python train.py --n_layer=11 --d_model=128 --n_head=8 --n_kv_head=1 --head_dim=32 --d_mlp=320 --vocab_size=2048 --activation="swiglu" --norm="rmsnorm" --norm_place="pre" --norm_eps=1e-05 --positions="rope" --rope_base=10000.0 --rope_fraction=1.0 --qk_norm=false --attn_scale=0.177 --bias="none" --tie_embeddings=false --parallel_block=false --init="trunc" --init_std_qkv=0.0501 --init_std_o=0.00755 --init_std_up=0.0501 --init_std_down=0.00675 --optimizer="soap_variant" --lr=0.00378 --beta1=0.95 --beta2=0.99 --weight_decay=0.046 --lr_head=0.00903 --warmup_steps=200 --schedule="wsd" --decay_fraction=1.0 --decay_shape="cos" --final_lr_fraction=0.0 --batch_tokens=32768 --seq_len=1024 --doc_mask=false --train_tokens=190400000 --steps=5811 --dataset="wikipedia_en"
Each number is 128 + 32 x the weight over its row's rms, rounded and kept within 0 to 255. Layers, rows and columns count from 0. Numbers have three digits each. The size before them is the row's rms in percent of the matrix's.

# layer 5 MLP up, 320x128, rms 0.143, rows 95-203, columns 0-127
098:176101200128128152196174097188103165118139140101148131150133147080085097186156134131096118173114136142126137150087148114142106121110111156149164091131085137153137114149089081142185202165179145136157121165170141086191143088184137136150160167103129169131142119113153125101103105039135104164060159103155162128115109196104089157115145110129121093080078105106076147086120133121120089149095
090:103072166122088140131147085141143174154126165114165108206100151120145132149187150070099132180164063202080160093105148085119104087058110152137127084094166100148136094088104142154167108165134161165122115091156143167160092102086129130114144176169112105203144156093061109180148124117131166096143154074133113142102117148185108131149152108144112087083150173127092116158117155105134117144139
092:136076099122129107108192165164107127125141159068094040083083134063164132176112179137061165127151125135115135181140160161182135140054081150112143123081103129067100113112159138124166139170140147150157101106108134116144163200105127115072135152050098108138147124156077107113101113136107155118089069111048113146107094130126116112147139102151108147167116130151099130124151156164128179099116
095:079151065149075184175132145171147079060150165114171117126162121091141112151119163137143126081141129096188107104123122132198078162178158132150125136128068072094124101138063110161112121181088092154157096126088090079150102141181127130178098166107163111117081079139127104126172137109095162159118082127067163122129087173172111120172113147154105154119108093109131119115137140139108109163188
090:147144135172147177094161137098161127118170084125102086150114119076104108091114093156050164118089166160115092106112135172097117151187136107133179138126111136066185117103138150128128037112101170109122110110146066121112159136110139164050137137144123141136126163149138143088093154150165114071086085113111183125101175140123045131070118153160104154167124107158120153080081099194151125121107
100:100093143159148058141143114162119156127082120137120171167187148092134155129115130069122076092130093136088109149129143110160129121098178091184092122176121120133130137075108117099083107096023100166111114101182105197095134112028124135126162151170159151106156200096091109128129120124192155125148137110154170095164155113160145091172103123147095160146144131056138113134111139130113107104114
096:147123093140120094125092122095155161151134126123141165140132103138147141112129089122088081139146169098161066132104062123136119106102147142099120070109106083147123131155129056167078118122091070132109095128112114133182135110078099164135131080136107172084167181136135128155117077101111148131136100076154125158151132139081122120167138141025194137111107209085187084187055148117108143116171
089:163145100164192092142143125074161143151163067122168118099096163135140131114146172074106100148153118134140122093138164161163114151148190147138114181105176152141080177071200117118176130167115136124113152137150126160074158101071172119102077116174131092076132120066206090089120119105119130092084079148139105121082180127098114118160108124124092100088155128172149142145171178093138149090111
100:134130144166136116168055112128152163097157104135070138084094188146095104168168153127129119118105055157086159136140102109135049145196128164144121119173105129143159137128084176049129156159086160112109114147149131120110146164104128106105085140127144097124091146173142105141160129172116110152074067169185071175143171132116108120121107096123065160101123182136140106092149168119167135201164
093:147098167124141127134096136176133095123154143153075193131103165089167100152123167143085146086145115117096066150109117118114125112101142115146158085137174125088081170114125135143100121118093164132125169155159121077105126190109104111088071152163220115062130089134040105143166139132132161125136176147105093166147103065132172109145146145149103128103064111196146080153150141118170057118137
104:144175137169152137137107147129164141097176153103172104087121057060085137151151106147076085211144115111115156120096175171151114147091080093108079121100144160187176090134116181130111144143164081113200112177173091111111189136138096152091113165135113165118160141156130169153121142079104152081097111160128138123110098147156133137066150100108103136089134126092095091148079077166090142145101
088:154124125146128145118152136151112132075102152130166165116168137110123117137206122142121155114113081176117146167094101165147145188138112126139090131169100086141149073117101105082132151142079122087107135118106073143195176164142106146106135193078156164129075145079123162069179160136144143150121115110137137174173139179092144132140122058096097077206125147183090112122136170164079119052136
093:108043132071159117137118146105156079159205110120152114110129205095126138160143136085145110085158142083143153151127075124168150167116123171108091122177089202129141151130155125166186126170136143171116145093139153112122126131145098089156121097103154074134120084171072207105171138134163123122103119112125146114130077134123147138145145092152119066091124153079108100166113126083067102087058
098:182093148123166163181116121131103155082146117119174097155092097147049100157166074153148087215132202103119136128114117141143094148111154132160141134151173168182121124148077142141083113121107137123160112181104154101135142120155104067136166124111134106045135157105112143161119137118099186141105106208119116152121162066084133120118067134131163160107139159093102107140123089122117123070199
100:096148092153143140108097117094131090126100139112127136118147142184108177165131133083115103106112091100163137161134099130118074123105104141135145164175109108180135139120124117090134093091141108208188071111138079143062123034129058101124138117150160092098103167156132182130156124104137152169155168150172064143101067081118140128113173147206114165168135089089111156138093109155063098139145
113:171118160108137100135089066147111099145132055134124153151082147159121155220111126107073153202125108113152143116160089117115156119095111102136156099124138157125156124080147117130114133132191136076140113096121134126176084146131084083146111146121131141209202146101102102113123097102131140154103147155096109087103128072152156146135030140150123208121120146147070115173118062130089165161116
100:098073141165096148158082109105131103107116104128125104156123127134109127111137123120149160166148080121142159035099147123237160171129090148144075121096112215095098155096100071113150164155109094139076127137133125116109160114106183091174117138157146130161156071204146129133052136109111120138081129155112160175120131087086159135113095161137119135129120074118149072132107184140122104183105
103:113091156121112129140189136150149138066106117168116121181111155122203129094106183086106203121101072112110126148126151156149108120127119131046107130157126185186112120093148093132135153153094162101162102089139131134135124147100104077151121120114137117121133084211217194146063127118103079155102129208137196120139116112145120151143140160101129191123142107149123091126132132094178092144144
098:121137219119153108118139164093113137127090119153128119140093131118082121181127151106148103094138186188128077130136132135075150134127072117125168122116130105078144186119130078142159104153162083105099126157173168067202156131128151132152110139226128127096159182140152095061188112136150169061087125142120129154132098096120150098128148054189093120094102165146119148150162123137105140154162
103:140115127084184158167152145117128146109105153157145116137147158137125078121149122124118154116085101156111183153104237109144133079116168110100157131184149118184200139143169080133177150181100187160104148165087115150103138148157101115086098153124104177106163080089093123147097112138139101113131122131173108106057112102145095106173140146147179172133128114208065084146156121134146139173175
101:150067107133108123155155111089130194159122131124125169141195126143121174134161080042106089084151184124093132149129159066165140140064122146120113113128142122151166187145094114138095125104154094142123164121100146094165099095110183150072117106155065103170085150112099194130106184090119128156122133118069085129095129120126102100152121163140172107182159108162090117115111179148186153164175
101:096143149154074122098141120172073126210134127179134129171132122115179091170066119095111146135089083191121128113145211116153123158138167170178152099135149132144196137140097139191112034104096139124139131153137124139140109093043184115140101149144118131128137097136093111099149133100141163136124131103087058134143142119125117147151125108202148111129081136174150169100126138073156125068130
100:177117129125100084142126180133078143172139138085128110102162136123122117151182147058139184164137186119139123143145104182153091119131166099111114152097134148121126161112093096149084090169140114149163120130131153144140082109155137099046143131125124133103076077146168136119114083059196154114102162157132133084154138099163152104194151133064084162135084168190175165165090192149143123139182
100:088144117118118131092071185143150169160132086148151147125103128194121144118138105142139117120114117130114078093133115159153076108150075145120135197144107146210167121087127156146169154132138146144160128133115104112154155118104145140091217124094165109124116128142155159139104162100107111141118103082094147074093137078083142131235089124088152086168147099145189133115072134116094152203198
093:133122130115205125108125126115165096087100095130115097162128170132092113148081132115162145080160116120155118139096169113111107097083108151126103124150133165115082176095117089138128085117135075197115135114119113135072112173061116117142144115132115136030191167206104128100158099137160206149199116155169096112151185089113159133113139138151161126113176178153134092133118055120131159082116
095:170116106084158156182098151082115136110080140078152161122136088110130143132110145166140138140162145120053120190192133160144075122145098111128135150144094098177076203120140169114150074159136124095111185095115181140151118105138147115187148109113133108185176112139160129083156141122178079146125140117125165169123055055146147134094120138102125118116139134122093179121079121045151156151071
100:175167097102106115099124112183139122123134146162145155170185170112138116111084143192099172124106161071140090112117134103082128120113090204077142126100117123087110122153153138102119124119122122073186128139125144167121198122113178169062053085164158091148116141122070157109094155164141137104163164124073126176087170127180129131161170101067137140152136094181142162171105126106103076147144
089:200189112177079120074123109151196153133118142140110175149140137185131125125133138110093165134149081150152082108185146109104127171124079139162142195112159180164090064099096114146125099116137150121127139127108110109099206137113085134121163136108129166078162175079145125159218163124135106153073173092094157178185135122128158155092077106169131117127168114127133144134119148127096121176104
109:205113132102145114111151099139127116165087141120183195132081101174137135167126160132138127129109158111137137076212086103126109119066137114180135171149117127067153125118074167138133056082170178100094090131146122150103163102150146102133143165119105109107179134143135137139093104138087128104140135113092122097092115129119173183146133119060209201139171137197129147142158084085109165141136
106:081105097109119133121159100124155125072059104143143113064141183135149128148201152089135150111142106088099077116116114136141151062161118143085170152070150154166077155133113135166105170122121117047125158153102117173163133188158176118168079114115115136118108083112118169099170097121151158125167089169156165154154116110118094142174123114134070200084156068159145132106116144125130170127191
099:058166161127111164157138097105117144156151138142107132116149090118090098086140170186168061129145097080089142151119148140068134165164191089148096118146108118135127093116165123099147102170129047129137125071179067112149207132182071146105150129097121131164118185142081188127129157124201176120108138120119173142127141162102070159161132151095137155134121103110137122134146077139062120117137
100:169129158150215153125142134078125166089129133174139100132137108161116200100149124058123192121122077105189060107089130107118108128113112149120113139125113112101113138154140133162168114166117115126161104145153071169065064122107090128125111100147134066133148128119127208141105151183101104102187103190086155120108134197149079111140104152106087142077134099124146167138099076119099158170144
100:124115073097111119141104155064145196130182150132131123114073143091110196107106106130132150150171157079135148182078165125117126171204158154077117119135083134133119144177114125126078106090118092126181138161086113199073091187168081167130098108105153117101112116149111128155124143135145118114138135117127110133141125143160169153114059120119120168177128057161127045139114063110079148146138
101:190154130165126124128128090154164163161130075107126118111089095109132132117086115191134083166093125103134181109094110133133136120110198123148102130082140099124160129117176132125129134080200148122146069145154153152162122056129202080113105093056077125075143107103214152164175105148147095083079143117158100088163101132145112157138122143130093127134067105077122140101187124139093147163104
094:174088132190147143136154090099157159109196097109138160129170108142171105169134091107122095162093138114143183168140157135105160123118106174151153100104076166122178170089100118146159113149156149061141086108157145080130136132074109074096085178132076169183075091092139141142112142145107147104147096152133106114129104093160127126104143077143134071112103116131046128090128095062067136127068
091:092159167183113112135089138098162160126138112132131120179183102108186118104118092184114135116085159116093118140136157116107097135063135145125175138089144126132185165142107116099189138155106121163163142167128123148076120136162101128133080073130091116157108075255148128186161068124109119125143129163190133151104147101130173147103153181131137131160121133101156102084145129043139134096093
102:107112070135089155082098129156095117159150154142229107147146134069160118140137135134171084137200123123146120087146148149142098124125072151062099152117166082130155156147070154155089114071190098110137144134146132179095095102089182097146096121134065161152150101085113120055146137127100162112151125176098122104142124144139115088167148058068097115119184139135115159141133160122124077132167
099:105149108147085105107118147142077085162095164156074131044100144109144140158144171090142128145100104124195076178149158228139182120121087093134128145150158131113118112162176140135137144107127155133185144118084094168093097115100109114090139187165211129108085135142141123086142166124070142140170125173141136097141103127140157175114096119113146059131206082133135147148130144132136073096114
106:087090143172080121136132166133133084179119108096174117138090089108045126091181203152121078090106081144142130154086202112120123117181151163093143137108155110120142193119105174059130122086090083167120121104075119165126108183165201125132144099087064114156111147097159147152095139159097157087136152125139100136091121132151128170119118148192119141164136093123120090096152128135098102109097
095:129109087155071121167148117118127128106120186125071118155094168115176140141074124126161162126088163098156173178118155131144083078161104119145181122175115120136139136130104117147131170106123140135133141175160137114110071169130153130172125143160132137080100154172184173160080133100134143163184110164172150131182148138158172189118127133105050219084127204116142121170089131096088128170161
096:142137101134000130133161101159157136095131140178127128138095107143129096143118152123161119094072067146155088091125098158169098148119117110162114132081090038118186194123191149115096081110162178159133056110187133117126155137139105176080122098089122079123128147146119182114099117102120111101113117063077105130175153116126144161084120079147118107111118095101078103104115129131130136121149
095:144121109132120082156110166112127114143127142133091102136114128088122108110103091129176134161104105132095142148132121148168135093094141109193187123115161123181141074129095116156144165183149194106105154125122210067124127090116129156073091125178187124165116161171127068211119114151115131108132183197116134114099095140127137144167151115098120025149108159105158197094118127136110062146108
095:090150086128136171123144115102107144146156124092091145171158157151204136146124169159131125143121162113088104196138164144130092091162204078083116125170208130117083098098204102093114164095134117101137110102148125129150165106094122110169113067100086073175091082134086161170096066097109118144151108193146119116140125154107080135084127145156139106095115170122093106135169156096160075131121
110:136175137081150111154123142149125148152074156120088140158089042111105151167102089173128146122144127077109102094137081162117104121054114109142144160177122081185160163100122084144015127124124123161123178104156094068149124129136135144121126180164090096132083119186134142082105102128136112152124099110058123108097121169172142095136167107148131138163067102089085153160121147158155092163110
098:192144175064161124135212083118091136118130122110108123201120133147134128116091140105165130173129186140163105141115127145113164091101147163126074175132128091161166088169169126152143168136135131186183114129149134127144089142179053092109122156161130085195086145100122155151079141040129135089145130167131072070156093110150103119143181177129136099095149146104128116114120069107142122140112
093:109124138154186163087116174165128127185124045160167123166104159182122125117130175122110131165161115132113093153087106117129163099197091102150136092154148090134115095115101145088115150132088144103146153102110053134150093104168101133143152069169033161155073110112151123118101140090118157090075142081087148114112083184063115133127132140069118140139142090131104079120081152122079132088113
102:138128127154108084154147124159127109173153151072146081150183170087107108119147121149114169145172141154132132156201140114120134088169090081150137086132180056089092116123139109165094140171167129111138147166147179137116175163140101117143158108126082194074167153118120109128101149146104154129113189117104099190107154106111107080061111164136127166094047165173140093157156186158153097170112
102:139136125134067113123083097146113126141089162092163188109086117115116104070133203112115085119116115094080088104086111113162125086104077162081103093142107131101124110100083102106136143124155128149099132128080035137160125180077112057123097089046088106108112111079115126119151079129158090138116147172128155140104172124145086122124109073121118091055159194106131139116130074114112149160144
097:121127160124147087115081195085119069177093141191069139086160090083033165119155152158119182132142167158137130177118070163161130081119100111112123142149105164125167147136140148058109113090105101158131173096140091122108092139107110199168167149172133156182120140167138112145154121112130105096111130145117141158145140147107107140108170076116136130124124151177178132045116172148183145109116
093:074121096169149181082123117122152103173048082131082113156110136083130111107081109133128161122151105056141066119092133079109152159068140147127136099077115082139139093182192163100141119178119125125048158084166146134155145142138083153117109132083122147080074166128140060075191111113117153116162107176195166125126116111119131145131162149118121141176137109151109100121114086093112127096120
108:106113121146136165121195156160154120125118179157138139171094140125102126155178157199123175154119150082139097132153123112099156099191166150099118109144155145149124088131130143116112165168183155168135157108139079091140069142154091058149150102158093123078112108091168097131175091152096107174168114170141150169133180127160078101106108146075107148135089151164059163154096112158181046107096
107:086151108119110123168098148086107093110104128102150135128121143117088105142143112153151096096157157111076132126114098088121110148127132149096110077101096114189155123186134134140095109164168089114079113132140151073143179112215149046192084109119129081105165089133123161158070113128161051098179114110155173070094153167092121143085195131134096150138148132073122133154153109145076085085105
097:077124092140081102126097109121118116122171137158102204085120115126105164110162153136176106149110138090151107085153136141157056124145118138052097095156151153131143110068158128069138128067138061154115151168145107130111149103115099127156147117095124065137154123165163145151122119124083167171105067106090182106145159194107096154197145107109134172187115140097170167127152158192084131170149
104:135142117141134084099080104151141129163153196106092161110145131146123146124080091173107120094139128065094134147124054086156110153157133135104122127113150178152114140109142171164126164102134089192140130145081068160170170255129147115144135109110167119157099085145115078109146130138121157113109115099178139147023108122148172107127103114075142081138101071147126132099071160126124122161116
093:096138123119086144151136131122118116138084155084122135105111159138140088097163126065105140076133124149142052148119104132128168150150132156082117063088122174123168120134088182111150098121148121163176107141110175167073094102075143194124127119149084107157143142176116101065012125097154112075086108157113162138155156136127150146073164131136112116102121043142118172196095144099150116148114
103:160128137050129139088123086096111125144153112089146136189123098139104144067132155179094142127120142148111108082156155147140146101215108160163114112095152150149212165122107142150136167145148098146143148175076129195162106171181142080186097087130133125113060165148119156167165130073165129172095132163191110126102144144133111095124111149138145095126101131150109145149073160055195124124124
093:107141140124156110118157109171121098151117165125105192130122144166148166085112129129147091126126150141107122139132077130118153087083125153145161088138151158185171201078098144130114107108144084100092042104105095165071124161139102121078116138134164094088158131095087190174126069169194121052094170140107185146156137098120097138145138119129115123111162114122147187149073098172146055094158
096:151131172142063067088123124149156143102150185141149115064102142089165181123162135179125113113098093099081139134084159126159109138107126118118118121132136154134150114105087156122083146185090120125171043158131067124185172119076135115161149091151159111137120115125102101057107113170087030144100163097122153106139126127104106153099162139106178080109063104098143196147120083141124109115110
104:138103171091156157110129076088136089050140087175125077181163136158160113078132144089159159151112130149110089096171095076127063147130160128184136124119148160076140076111128106158136140172142081155156124144220198140151093122148104148138106085138150120126066131121082116110103096126077136169162147090106193125104144132186126146095101077149091137131085145134161129142154170161101146093143
103:158134145165165091110134123122107177117162089144120085157154123190143107096112136083173124101149129100111138139116156109119152134121161112123205181118110161175157084111175140133209168060107075097086097136140118110144124132117119153101144194162162178168149159070120150156177133086136191129095151181118092115092084094146130152120107148136147130088079111136136107181072172069158194123107
100:164100144122145167187193074084156155097128130088167135140141146149106129108113116170095098173111124146085140098175059116121112100162153150103129106126163092141130193159111131149124131097094124164103137151131116158143146162194164116153135140141147186149145132119142162098143083111182145113138126100178174124122157108106116183127253166129090181132144156139123139161070131142158201107056
100:173086093137108139119132172044155123105186167187195117109191140159091063111097093103121201131143150119104124143132165119121119172124125166155143138127081158168089192132129126155150124122140121128101142185123133185079138124136062169156163096152143075113190096082106124058129132123097135096087128142093102104052105173130150099113097147166128124133141106111139100084156098094162157131143
103:111111093122114089116119110081095119148101140136146082084097098139150144137096099137141130133113128191084150153122091135117158116109222101155161089127115165140130128034104126133096143108158143177075152146143128129143154103182097089158195092174095114119153156144134125142116164125164118141118121120123060125119105127101088102107150039125088162162175172172161101000134125137144106101125
108:142128129114112101125088197092170176124117178105169127173139088141143087146092125151138095101093164172074145105056125157148157126125136168134092117175120150107128081144168140149070085116195136193090142111174108111130077141137125116142144165119114155087130150118161099130174122113069150112129158173130117074096104159148146103143112179169077137165144142167107144069141190184184150096059
098:142117122061158103085129114111169115158169162160142135141091105150087203123169124166104177107079169069171144103128092091115126133128135160110095093112174142133157178105184168098083126094145145150097167116165152073150112109168133118129087123109106136143093077114117163045161143095123119078092116078158067087131148103115137110193149114091105103103135069128133081140078159093104169102169
108:126171147090148119057125122094100109107103106118151106109166160151086179123111067184090152160109111180073194157096050118134063100196155186161141131162156128173103146159104157139096159087164134109090091131137149132124163142121092165152107073105143125155109127188105107164109080116137119122115121112154180142129117130151079130102112161123090117172068101044151095107155105107087134144136
103:127129121112135096116113160144126165127093153174093134138135167153117111146116168148152154083142157083137061094090131158174076120106160199155165148131154080143188149075128086135160104124140143114086085129179076130114123097107153075166114147173145120116111167141135140145107096065116097063097128050226137045133125139107104160094169154117104129133116054132129111132110174116147078155127
111:135116162154122086179100116102156168101112155178098120130131089052098105108075133165144112165140128214139137099102122086174146164177216160136093112125151097085141179114093133105092147118112101109130090082181124096141119128112152156080131075144118094164139077183162174167193120162162153145135126113090139140129087159105106138173131109109063130072167104162098143096094149105100168147146
099:108098141109118129134121206147156162132121105155129132190062168069129106144184160126148194121135172063119179190101120150127159130099113123113084108035128137096116099146145112100101155177126174131097135088104104123127169195120184077115112118112129073131155117129156165095095086129128099131103145148146172110091125145097135178172139150098055095121140154124104085128111160066106124126065
096:129132093101145128151113136076093067105172134140109121130103117136144112091110142117100084135178152134119158104124128184154132139099125121141192112145175083071117093120172152131134063091166103145107111083167094102138167175095149105138096083118150182115111121081053131062091143104162125138143131093096126124109102117150160122181130148226090102036096141091145185148161161182137141085139
089:052110133131089113113058135102076135136126135091133104184131114101105151078090089138105038102074142138134125101094131062092142108209164135125101063163119196134137094137117090164140157124108118133088114129175137138125161176154177135122121160069131119120090103131091142107146115103151124134171159156145117195144119105164124139156109178161129132061161192086157075122139102102083111100121
092:086140149108171164116224170131158078144156114095121083178128114104162153177175079124178148186136080142114145128136139072114087103147074144093175108136104075093120103135111147183121125117150115095178165119122106077131200153097162136157124107158140133101172103160109169093080121072120132108150148140107128111165127112146153172070103152127085119060095132092124159161136162197115161130152
094:177195119126154128114166175153111087047150221107169188154112193127154134107124207169123100152191102102117141117098159074205123158157126145134103165126093144107134102074114116140181088127114080151139090143084063123126131115139143121152095050134081084169137148130120117142146138096163113147165147084109093161084137103138152143121131095076153141157147120159138148110110130140170137124138
105:086107142106114110094152112143154151140143179066133115102154140122118102162128189095153163112175153103114095083139123145104076185117125154089173153145150121176106114126144085101147102150066077123198167155110100128200090085077134113102121114100119107089155132146127092131130072134155147077134070141091167082156177153090074118157127076156141093199159045109090148109138112164108122103125
092:165110132110079153119088139150130110147184124118103152150121118164112131151107215124178112071116184095147081092160115144186104098162067133117108146185140139146156090127084132127065068104133093147179130125102107098128140077154158113191131118128114098083115123105097156138142164156143132172205180149143159109063168130096076199147145099189127137095156132113085130096133159180142128102119
101:120201169104144191134085069124064133139158123138124136132136127114164075153158136084099120155175091087121130079102160108098164083120166110147143166140164181110141170115092131133124173129093086169144160141123151164149138118124092105126166096131081105150104121124151102163106124053140180121137047128097181105084167130144169139080090101157096173110087110113088079184133088161175110178152
095:094142136124138089137131131165139136138094133099079085160133104083132145128143160097135177097124136145102098197177085120158121151158118104140103085144161105134122095066174102174123118152111127098068131086155133171144139159129127169107127203158178165083163123210102108079080136127114079103135145160127117168118178153183142110112142120074120116178111138074115048143141173173164154137211
102:114125117188110140164099159117131173156055125096155077140095177172168126153152113134155167161144144124149157161155148071114128108099140116079174168184072076159110095144181174150146120140119101077130111098153119145149111086148118163170114100090045144090096106114062102114048114137138119130097155159112116140120162109197159116118181107146127167084152094109179140093153130129073174138137
107:178164148140167113151052146117111147193147124132168172133109151110122129118154195135089122176164096102066175110092141115172123142121106166151209143174081115078108104110113138098169104166140168220106181124163126105119159091103153174134129170127148117175121083075052138147153123125142181144106145109118165083095131110115088095128139124083053083154137159141142140130101150113108132119131
094:104086087140132148124117111173134079082169087181060118092143169122162145141143198169170103091112111124167090133105131123117089137109103212140091138132165133108162143128098099102097091093133176149149140154081113134129120129095079164104160095112120147124069113189192138112169097074140163109130038081145133135179163071093121113147145127122112116111107130094118165120116087190074152132170
110:091165076150080105074116144140106063107093085057143089170122149114134128163042081147094165139160096107158110124136075140103164095121092089157154126129164135094189141135149113125113066091105093126145096147114112229123106091137132192110073133131097133165152183139093063123105155103137122129111152099206153138078155153139133122143150156136129120135150094108110142061121126138129143093159
118:148134120130136166113104148124092118092174154160207088178125118132133142116132173116147123063075164134133082062113158079130146192084142147095091103145163172074128120069080091136122050144101041090145133152127164133132148140139126137115141111146088131118141127148181078133128171191108112086111163072110133185169121117138050105100107133150123109114114051148125105167136130147101144105139
102:159130142185183132118120133195134139139175117091147151203139143122136081169153105097102110179092149092180103158142135135099183089094179102254102100122180176133131152089162104145173087134106155130155156164134138088129151127116159171065085136146165162136117153150070147130184102122101073170148108176157143141139091118128147102162135077147103107094128119168138122118096159132109105135150
101:113173163134140147133132114097099119139112146106157151182124152061079100093198155130133161106190137142106096148195149160148119097100181147094114158092093127117106143133162122187129119163077108071148148168115104126167094131106137143062139138117117162135134131176150159178206128188120086103171082162129127035102134123132098162099071187185134151145127109146139087163143117146160174158118
100:161199151143108113079180129158142160153075121140117112178180098190204141140147146146169134198104147180135156154145089184221107118113129119088116121113104134114201066153119164161112112085169174146124123078157126146108142166164132133109131117144118115128115106075148100093163131126086164118123143105147088150123100128142122101139176114159050150173125116143138064160097094183160142124108
092:126127117084102134176134122152138166133198174169168062100129119157165110131161114141166109161132142148078187151117170187175134121119162143168123109131139090177100117154107107117131152060156171153143126082120146139080057163088106136160163126150160086110120077114055156111086099053164165136143116154161170088120126103124177116100144179094127104128133125112085145100115063172177126171154
094:113136136182119156159169153147132087074115071146079147155162160158178093105126089101150148130121137162148097108168120155115137179100119177061074129166155150114092103115188120136118179148114123149080139149156122153097167142167153148150083111125112167126121128102143106115116092178119131119152106188144099072115124167137126139105080112127095051110097174111072166147104153226168095139047
097:111081131114128186158105174136156147184183115132168120110168051101095156131202149117160126143159182054111173144181156105082147148175126131110087112174134111094095089090130081146174151135135191144093148171110117162135098131125134129116085148070096193124152163142152151145130175143110136120146160104107113142149130166147109161141106224133132046203107121120144126131124120125141147145121
099:153152224133111115151165161114165142155178128182132161119178161118101155127124111042084138143140136092165084122109106141077164142080199138149159108116148150096086116150098159191102104157159169148120109131150160129100111128119107127136092139176112098121096130137146104116101143111091100145156172170095036112081124161144143067135098116158125115128115099112169182172096155058056124155140
105:109124140129098125129134137142143121102106150122081085103094172093115142132147116114082126143059111108157132164092131130134151140144166095168151122161157143033157104129103125055120146110163180112138084186079179076176120141186175107052101111180152125121125111185148121118050120153163154075178120112112173102109146125099076121087104155140182105123090127080138138109083111189119088099127
098:128096096080116156130183129113081128134084124112146170110164130101150103121152136108112129136187161125140145129095229170150099101163112072118110115159126053098139136111169113094158142100140187112147134193040184106099086113132137109096124114141079110120105072116097169171017133127173141131159138165095144164151107139116145145161107193126113154115157122088103118101116096155180121143132
096:161077112183135147067144185104138107157086058164134144138132135183120132211156075093106146171149098187136083097108127129103130171197125055144135107054175126143104108087105166140165128092183120165125087064126121178115152094091141109131128124126091154100117087132155086142115137141167143115116138119200163133108104143127149149064122100095125115088164113126133133131168128106093127153074
100:096127103132123125051101167131146124202123119116118129139154162167129119134068111066144154145141076112126121065099190081105146152104101133151111074121124156109104191143171120055157159138129078104119196075125147082088119132158120144097101146140106145085094096120132109102155116158130082173090127097177168099124089149120155162085115135124136125164089087171179099140139068066185157114171
094:160124152148064154079151110123104166073089111200144147120100171181130120130085168097127131151145150119098208133124145134145128138132092152086202188105102145159157177146158113135103103086098163096072113077156097096121121123166067112137150084107082091159161153134080169170110084153133149146096172141104106140113126137123097137105152179169160189146116101131135068093144099151182073144151
100:124186112084121127132131158130125109116107147156203144164138107088118177095094163141161154126104132121135138127152092132131089092114110117105136177169104166128105105107167164153149189106051159222123185155072113157112193146174111057158144109062138099143125161103099112125087091169132110168139138119177112168160083213118101105146157133091112150130181071110135098108114145099122105132154
095:141062139085078096109160133115098135149145085123130200174071079094116102138091151139106129074198130107103205174128097134167101134154074148148101150177056061125188121155112109128122127153164120113115100128113176080086084130163180071132128134138116137148118117129174119080144078132154152192141118149159130099091126158138146113127149074104102200149118108137144135126176154089139118109159
102:151137152176051132151101097113102084080141135136101108127098139138141129107147081117155205124207134206159080077149084194180108122176169140147103157170165143064151128119138176127141119113104120109105147178109105115145147131135130158136128140116129145102116176142150110043124121105180146094092123154171169140138137109094097062124137104134109085184102146158098177175084177168118136108142
097:102124172066116110061105083109127122145209132110126117123113086163076120127166123150127078208127131087085110188081161079120136182090111074154110180102154132151155140119106090198120134124168102164062135154153084156107144125123159209125112139142108124171150116153141125137154105194148193185139130111138139114130102121140172139121144131093132185124128169096116076145148177118173155141131
094:123107083112139116101088167102114095125156116114108133115109139111164068164065133061161140081082156096106153113203093166114093134144119143076132157130098101046088101136098129180144109153094096168080130178105155157108135157078113118121114174116167145138136164133128158118117179131139062112159099158114129114152166146072154161178082107097112119137144114091185123130131090240117121108093
099:153200143164114190145120089050108133117153118189142124173127129164127114127118110126073176140130124159196136134119121083156179122084119124143147121129154205090157164175137164114135098131132155081066113070077101094125151157104143121146157123141141115166113175144154138106158123076091089095106179064059114136128157120159142177111086152147138059135157143138101137107086174102109086081107
101:105139113113104109160179139122130139104126071097159143150085195144107152094116086062141139149079133150139139132080128104129060119081122135087186088098141138143130116137162073105089107151141171188150092132118192106108099120187161185136107088150130141140124134108142168191095076082108153105145156135141116121146116109088169207082096143131138157113168169111169169144089050090129164182135
096:143095142146139181097112184154120165144117077111153091081114084092127170097057099140117126125147082102114198084089133119098134135114112132109140103086063107112114173130163095093145174058173118118103131116112177126183143171146109148130118159114135147139169127124099189118128111158132141093158119082119139111092095117102110187079109192195172138175138179144135112135141204145145138046110
091:128111122193126181148188135126124160036118121183123109085156160141191139167129188145143155083186177144107141082126153094103101144077112146101165126143140095117121170058129154180131116115154075094164124171112122112093085187090174153113086144100135123144118151090121111047210135175145141124164142121111125094106138157080159134140127139132092135134105159083167117152115133088147169103117
092:151148150138164129090086155126136142112108205094157158102195121141130079155161165097067127116131115165171142108107094158110104126122149118137152167188097114100158124121110132139075100163110193175122108104186143101079127086062123103073107132139161095115176134071144100107100165083153079105124146153186148129129163110171179133144159143119176155101186120167159128183117174179133148077084
102:121132161095189131147143118106118129081134164153151141091108177092162090117163136184089180096081129211156131156105078149180101096092131106143133121133118147097138107162160138129137174168172161165143122161146164078145186139167180172108134164113182146103180153179159133082055120153147096148127126092153113110108092119182118084129162132132190135086160120116100141135158130135190086079181
102:152117166130123141188084110143163075116134116167103180113127148163150089117133079058122093118142117143131148127190137130088214137069113137116105127126108113075074140090153155142074169087141164098183130101133129154132181152102119146095150150189135109110127167190099089127140149127123168069075121085109100131073132108145169061097110146125097110094148082187101087073123165177134124112109
099:112161138149158071125096107082109131146162122161190124100164198169140102154094161130170106058071174084073065120147049141162116118128112116123146152140136135128163148150134120064143116128138127185165116146140094117076117056145110188092096110116128144145066108126120144123086140108114126147133149101207122132149166133185131111154121142159160140131197065105096192104135157087128153104120
103:195088119150088151114189140120114112113115122086109155161052124152124133075081108102139088048141128061127095093092167035133128104074081136180137113106158103124116126119127131086104162151116168125165132073078089110191109149130171117145151130148146139068120079152152144183062127188135092154113153132149124145132144083182101153177103113128124089091098142141159157151142105099136122133108
100:152129101183181101136124122160118169131078139057135137141143218105062109095090151178077149115140119141154179078168072156126137123172117176167147143161191088160116044132096166146151122167138135124073116124163156132115106062102123119114163089119113134075088154140128067114159089117113087168163110143096109109098172131094144127131112107077079134116103074121155119156150086148141116136109